python train.py --hidden_size=128 --num_attention_heads=8 --num_key_value_heads=8 --vocab_size=2773 --hidden_act="swiglu" --norm="rmsnorm" --rope_fraction=1.0 --qk_norm=true --tie_word_embeddings=false --parallel_block=false --init_std_qkv=0.0558 --max_grad_norm=1.0 --schedule="wsd" --doc_mask=true
Each number is 500 + 25 x the weight over its row's rms, rounded and kept within 0 to 999. Layers, rows and columns count from 0. Numbers have three digits each. The size before them is the row's rms in percent of the matrix's.

# up: layer 8 MLP up, 320x128, rms 0.216, rows 49-65, columns 0-127
# down: layer 8 MLP down (transposed), 320x128, rms 0.203, rows 49-64, columns 0-127
# gate: layer 8 MLP gate, 320x128, rms 0.201, rows 50-65, columns 0-127
up49 100:507481518507486490515506505518502472513485510516495499521480516479466514476481506493508524508482514527511477537462535568516494485572480472491505565498510466523529508532524527490484538550493485467548483485540538504496524492513495496502463526505489509482491453455534489490511496490453477487489487495444514527547491512476496542453539480476445500494507519474529528500488495482503510483532
down49 097:506479492541503484522527514531473496511475448529499453488452510513503477489509504485473482518490512505508540480501478535485473500480510488475505516520473508492511465488487485478507499467495450490507542509535589533506491453504479463501512482498468538497518500487505506493475508511464487519522486467424501471505496501492503471476542500492477502494543552482483459523488503490518429535495
gate50 100:486539484509540530490518478526475499515489493463525543508514492522509453498487525514483488516546494550487506484513507477532481492488503428516494486493518540517493542509481511481468479487555523491480492529510515556483533480493520554493517529519457552513482493533557493531515522495474534490470483446529510531505492528486492505539477499526535506498528506521513514537491489487499514498463
up50 090:526543464493513506472526463545495499506492496527493544492498520488491510508437542484567456526515485497499489453509520524509516513463519485540515496515491507524534427502507539502494516500492532533436537515520525511480525462494526506504535478476486504514541478489501487499502534498476513533518462520501488515499517481494567505533477486503498494519493535515511506470508503506476536459478
down50 101:495467501517460514507472515500474473525462487490499521483522523498517455490465477528475475487484492470506510546507498517493526480435517509482510496449522473530503510461490549500528507459494511489484492515504608510496482510482482524502510482496522507498496493495525496527497480457517476505496488493477527489505494507492488523506467528504493504501522485489478517495498521487466384534506
gate51 095:465458528493463518482473502498513481507501525500496452505467461488474499558459537499479472509464520528511498539505481483479513478483509486512534508505506515490528520492461470471510473514488479510508512487507556492457505512498516508488472483506474536507539508498459500514510532554471523422469538454487533498523515512509531502454538472473496470532479492502538501538523475500522490512491
up51 098:543513517536516464516498490490497478505492554495484492506481511442500504494511448477509499486495467495511501468500506525517479500492545501454510493449490498517491483496504524465471515497561495476515509456478474544463437472465523507523500486484490485483502503502518501452521498542516524545501494505528531464474504490542541545536465536517495520523479475489469540484531484496464529491493
down51 088:516486534492494478455469485463513498484541503482481484446519486536512520502515478469485484496498495495485487529456515469492536508500495518467469510497516522488481511493480485490574528509511508511466499463483424503529469506526523495489472478491519544505508516472497501493493481485522513538526520519470564478505453542533522507528493501486524471541473486480485494463542526471507542534483
gate52 096:507455462519478526521500470452494535522443488483473497515499504485509467491499527492480516501530519471524520518549497489525498484462467508479514509479482513493511490498492521477521510473544505463494509473493477505517504546511486535492489482458523482529509513484555548520492440490488476518494509556472500475446485494490505511532470512495451552489519483474510517494523511459557509541485
up52 096:495507516502479524515524501468459510520499460507481506517519481497478499517563464519474509537545495527485505511520508540512503525517473481428542478545449545469532508483504489505481533514511488494490487498519529487489532507523502542431470509457519504497525528482451485492477482484483505503550512529506486489493481533519478538472482471496485536513504497472467504539471537510495513473485
down52 095:494478516528480501499491546493492455509453486517490521472524505527501482515475496520518475512500491547518504495496499505508515494501445519496515507481504510528547525516518528511531487540520525489502458528498495524450505555528523476509488444465514505479493485513544504483512484491521513524498486559510519535478505498484536502508496480477559429540475485504521482540496480489449448493540
gate53 093:462528487511494541482510500498537478542552486473465512504489550514511515524529507508531504543521503534482574490527487490516486507514487521529577490475514452505520490494462488499522507504531536515443524497491509510486480523492463495551499501491482457504511461495475501506474519484524506489535495467504469442497504472500487478474497487476506470527537529490508487454512489528533499491514
up53 095:470494531498513485526539453509496533495516524509547508469544540501496478518471518516548532529472500497498533547453496446523477490513508515507496473505495486479480467500516496477509503505527531527552515458498503509515539502487502529518521527478496483511497524476527535468493485503470496484474524504531447491454525455517475490451493466452515485496478478523461511488534505551496478485514
down53 108:530477457489489474484486508474488504489510502486459477491498482502488488493530482522504468461483516490505437493535508540484476538522541502511484538510481535484530507512508527520508483502470451495490468554543520489499545521516492497450472506540470507470488530490498515481466516480498510513480523495518508550536531516471510499521545509485554526486467506477562460491489483472530463499528
gate54 101:518498535501528489495457478503555483514469516519489480475511497518536473465457506550463485484494498484475478510442481450527517487510497441466504536502499529485498493477512492487509500498462489491481500500484481473497483477486478491505511528462441537476517518490521520494487497498525500456467468491484556508474528512517501534508472508503504478511457527475471480447468493484526478568509
up54 104:530523558476514489507482511472508487497493516488452505487465512530538523469479507554570490503485525505495520503490497489491527528522499503538510516514482572540478506453515518529471497511456471501504489504497511521518557481509544486506444482477470489505480516528499477502486535509542487520520467512503484469486525544473472553488506516504524505539479447492524485522514494510490506490510
down54 096:511481507481483501509527481479493467545499530525505448540541491539532504526506513531493500504499488494511470499483532521530465490466500493482487500519520491524480500503534468519529504496547517519483509542544508553444539463483532540494486544475525483522485469501505520543525523529473535495489480501554513516479504482494507510553505501464501489493469490497498448518433490526488484486479
gate55 085:574488507510516465499554539502497483505507483497514531510512469489503503412474512515518491461486522501527471497530481508472512477527553486522475513508474470506526490486502523495478545511497435450489533505525501460494522527508467490474463476462480507477506496514498480442480535520490499474474510524466498512499493506475500500516514468496500524499469525499514511444479485496505463538487
up55 092:489534530476493531518515495519535473531510513474523522506527483501495514484528490512493513488472519515498533513496523494489520558489443511472552526481518459521513529454500503502489496556527510508518480487470534525529487497508547524498459523505487466556470478485475500487520478521502543470506481532524474503449523533483468478514517473517456517466555510489542502466529524498522481495506
down55 092:477448512479508493514439511509482492468500511481476515521489512518499534461459480495512480493513505505517443481504510560532498496547534487529508509503478553475476487501502536474514489482487441475499510533497510508461527494530476499520493526514492439496491483493496516509450528502473516512500486520502553464509474512468528501533512526491491568512451471512526477470501511460501479502522
gate56 105:482482507471498461514521472523462509485484469543494475531534489510472501481495546473464519540486504533578483512489549510506476459512508500505513495519488474483473477519518499506543520489493495498495477488470539510549510445463489520491505507496489527484521517495494513491541488467485520519519519521490489451516461509485495459513466524471511488497521462497495519496443440466490510527547
up56 097:541498490510454508516450490498529531513465513442538505506522477496509490490520464489491474538461524550466513489524485453465470497475477503472510504500541532495507522520524491494507506482501536553497471492553473439513515496491500475484496549554463457470484493507532490517492508478552517526512527515479493472512463482479471503488493513487481520521491491500511454526521530507485511481508
down56 100:493491499534517505477466496510491524460527503509478492468508496491489514514527514511470461466518492484485505495534532548481503509535455457519479497529517476491512537505430497503470482521513542511515494512480512527500483527536544525509553487471437513537522487535542497463479472484479465519510462489491518518466479508537504444450498491481488491494453500499476532504487495476515494519533
gate57 101:502491499474525487500506538505488491497532457469559491500534533483494529490521527519491475505467446484534496504511484474512471513504499490522512507481490526509503487516524512486482488505459516462558512551471459507475466465523554500483485473478500515521492505496446479501537534533525452469479502512479514527456541471485485528508506528455511497456518508490466484530510442479480484513491
up57 104:462516531479479486506473547517496512527499500454505524500522497489511475437510536515530495472518496526524533493465513518488496467502464470550493488518486493498517541512523520499457511479525523513491490502501493497455515454528478528511507532540529466545488529484506512482492539491451512470521530493569553503526506486492513480515489433538498520479500505493526480518516517493475527505463
down57 105:542446494520454485524499489474497485505521502493512516528521517511486487508527523479503469458466518499487491504529496494496500526486488497491519485508498508450524505504476527527523492500485504494507479409518492549459511529484488490498531477481551509489459430503496522505519556502519488505503520521508519468496548512496475517499473490532541547488515537493491501526482531563465473465509
gate58 095:503473494495477501524451431547465474485479482483523508501483497543495524515482497531484508497471453508496546457519507510486529519510495467502532493516496499498526515517497481496489468455473499450508529557506523555459514502510521513504512481505527489499501510498523490535511438550486566484505471510487519488487501509505503497486463495485524530498533513507519554521556514526530513482490
up58 093:542512555506497512497471504510503536449500534494448485506503461518511447480489501484501501532475507487472479462494489512526484521495464460524454514490481473528508505496524515466505483463487472502522497514498515528517533511509480554508494529440489550448522528485499519474524472522467495537494525497484464492507467495508518517511497489503501511460569512487488488522451523511550513517519
down58 098:477470500510542483468510504520509485493525469508524498539495514505514530486466487443506500539487493509459525531495484505520552488465486466525511513476489544528492503468510529533470573527453485500537523535482540519532484523460537549528512509495500492525507499482532510526459516505520524525531500508481520521522491506565469511479516496504491499503477433522501500526484507491511521522495
gate59 099:497521484486500514564512486489508505452519511484510499517554501547526501485504502502525502477503487466457519453481474456466462533533457487492513478532480473494491522483471475499475544497459491509553555528512513493522437508454495535490509502525529517515514518543464495475542512463521516484489489529517478482497477529479484482497464508506473495499526499503505468474509502495505505444477
up59 094:483523487524476476477506526527495530509502495530500528458481522530471549535488510518527500502487492487467521471466489512498506474482463464511539453532519502510497462470533536498495459470434461502465540481513499541521508473493468498487521463491489501464511520492487509503495514482481542500491510453535507472510508502535489457562513481504510545513492516476496512552541522531530497483492
down59 105:508494498497485501498518508478495482482430524527517490507459482491493510508518508515491473478465497496528447451497484480501461509508539544499495499487489523519505468488466494483509512492483543476453474499492516508498474465506487521465518484480520518441501460504500493535492533497518483533478474465534517506467525494518479544464501486518499499483523473519453496512494531572471414506521
gate60 100:540514485494463496510504456523504544464536468484501470522501566505492497494529491515554491515504511462480547466499472505491477529507526471506482498504522543516470508506510506506503492514453507488539533510499519497548497463504468466483511519515460499519522542532515569510504542470512466500528519538490476483483488507445453531464528506517496509505519478487532480473522526503485486496514
up60 097:471494500496517465535458493499501538497484532531524513475534470493528526547493509479507488506501483482539457498524476483538475476475504529525506485540486496498470482480525520480454477478457553530501487492530496487531481547507476456508455492481507494522463480515541504496437498516508554547498531519471474481487491504526483495459531516491506513530462471518507535513497475467509467490500
down60 101:530502483504525487518503559469478477485519516484496472469492512488502524561475524501548501547510499472520493516487513517511485453509484471539515456517509565545496541524518471466467493521548488519531527495502490464481506544479518512524485482491522450475497478533483508481494481495525497523473470514448494523504475520497534473484504493493488484544476514493512504496512460463510540532534
gate61 096:481561503477486488506510522506476481559541520522507518484505491448538474458520470470495482516493500463463485514493486513491458473487491523539510486483509527517484470473505470521502491539479513475504528450475488449499500521509495500506546531500492489499442532508460481528490480472530508494526462515486464500524507493509522548478480526498488508484537474474486547477514467500532551476470
up61 091:502494500537508513457486521496503486461471490503475489506529499502501495511519531502507508514484496505528545479477522489480535530513492527487511516525544531490475572496501522475539469501503507483488477445485492468518482442499495514577438498539496490534479485485516512496484512508487490483470498543462512496515502546463487537472485473530500529505471478533533515495489526509497510572520
down61 094:496482537503469528488465477527519512519513518505497454499507528520478528501519483532499491516470520506474460494470513539525485508482555553478489461493475551529475489512502497520504505466487480500531471465504451474530476509459493521520472484504522472493534496486502535538516489486528464526522499546531527466514521453490493493498497480524528503430489516518492472486468518543495549474494
gate62 106:537524460500497538515438479511439510500532569508491511545512528456512521513499533491501496494484500479487521507507545476496474500460517484475502492509504457503531478500477483464474470416502482489546443522522492488502482535526465494502516505496520468496467537512467503502515509469520486477503500494450487503494528489485479509471500514510540502474496495468496458484499525507481471525483
up62 106:480509506475517543465474477473519483481505455500503512501532500478494535474499552477509529564492476470535498454516505541511515476492473504514519517496517442516494493456454522497521464507467465507478520531507491472504503528511450477493526487506490483511492518502498425486512493487494513537499515492495504495448519508449490502473543535480493464503493497481513536508455456495503467466492
down62 102:509514518487473510493506543496480533516481476507470490507478469476502528464481479473559537510538463506457536441524487501540509470474507537533522488536494460488484504489518514528489528499465509501525536495507574484491517477508505520531512515492538498487503494491493464439469504516500511547507538542484459510473534507496471458489478496537525538499499512534531506504520496512489526502499
gate63 098:489565474464534531495539531494540502538504493493511547515496478582509457470499494547543506497521531529517519492500454517522441481503510520481483463493546532498489477505500495510477503492497482511522533520487498523534512488437510486547518505515483474495511471537518530539500485476506526532483533527510508519508498483488519498452527538522476481485495510527492486487503513499525500510504
up63 096:507461505485487494500527552474466469443506526511504530517491521470541573474506462474495535515515477534509496459536457466508510484467508511463510511509470534506527449504511465487531503486523535493492550475544484534501503530466501482482483466496504478488450499490511502539536536485523469499484486500517506483521516470527461462509518521500502498526494526472474503488506458506509510494491
down63 105:520486509561491491492483490495529536471506459525514483514517520447461507455493469510501541513540508516516496495499523497526536537448485512508537532489459481499474497470470511494497525526476538469479494496449511482454473502496504480509513496483506543503504494466487486534499503530468543492475499472549488533453529505546490484524510480502488521487517517553528516552508532475495519509476
gate64 101:527536500505444511440522498527516479522514480508466477550520473504485472488528491500498483514494467503506509494503534457486500494532497565491473504512467526477506521522502508528504545528517549511482479496467501470508523516506524535470481480502460492526484483475457508496528451429510530494497514472472497483542545477485460496546546479515485484477492501523516487509485488504457493478482
up64 096:502539481462471503486527564505466485523469476566496527489464496515450540518496508479476523529526502488488481520526491503505515469521540463492492548490505517495480526537479492512503520467511475508489531511482454489457492428474499497478498485555495544449507437511494523498484491527496490527522508485455508511459499489506518494485500505502517507468522480468495502517498497492478467465501
down64 099:526517536543481493511538494499495500521515458473485518504486504526523475534482489507514424488502529516539489509480522488514499411486458520471498499454515486509478492490495522520545497490495512520470459530483489492511512508476526488489471486547538547492465521488511513529542508501468531488474516502516491471506508478514484474528516474478498559511514505491522458516495470500540474498447
gate65 107:494515506520544513502468514503496533510515489571540496485484539521499487501480470534489493493504495492468512542514519491517530521576505466508496501563491478509478519514490502544521535534464511513497500486483510489470476514490518505528467535503486502470514507521500487501492535543469503473482498432530477545502547495486467505535533477547524546454513509474495507495529486529510507522507
up65 095:478513451501515474505496524497507457490497497512514497527479511493483542542502467507533485512518500519457528495544512504496514476477488510524497498466524553562497515534477495520522451491561512534512511510517488479486473492558496510503476461520460524509482459508497501499512558495476490506472524539467515499463484507531493521483486496480518489480519444481491434519536475496470488479465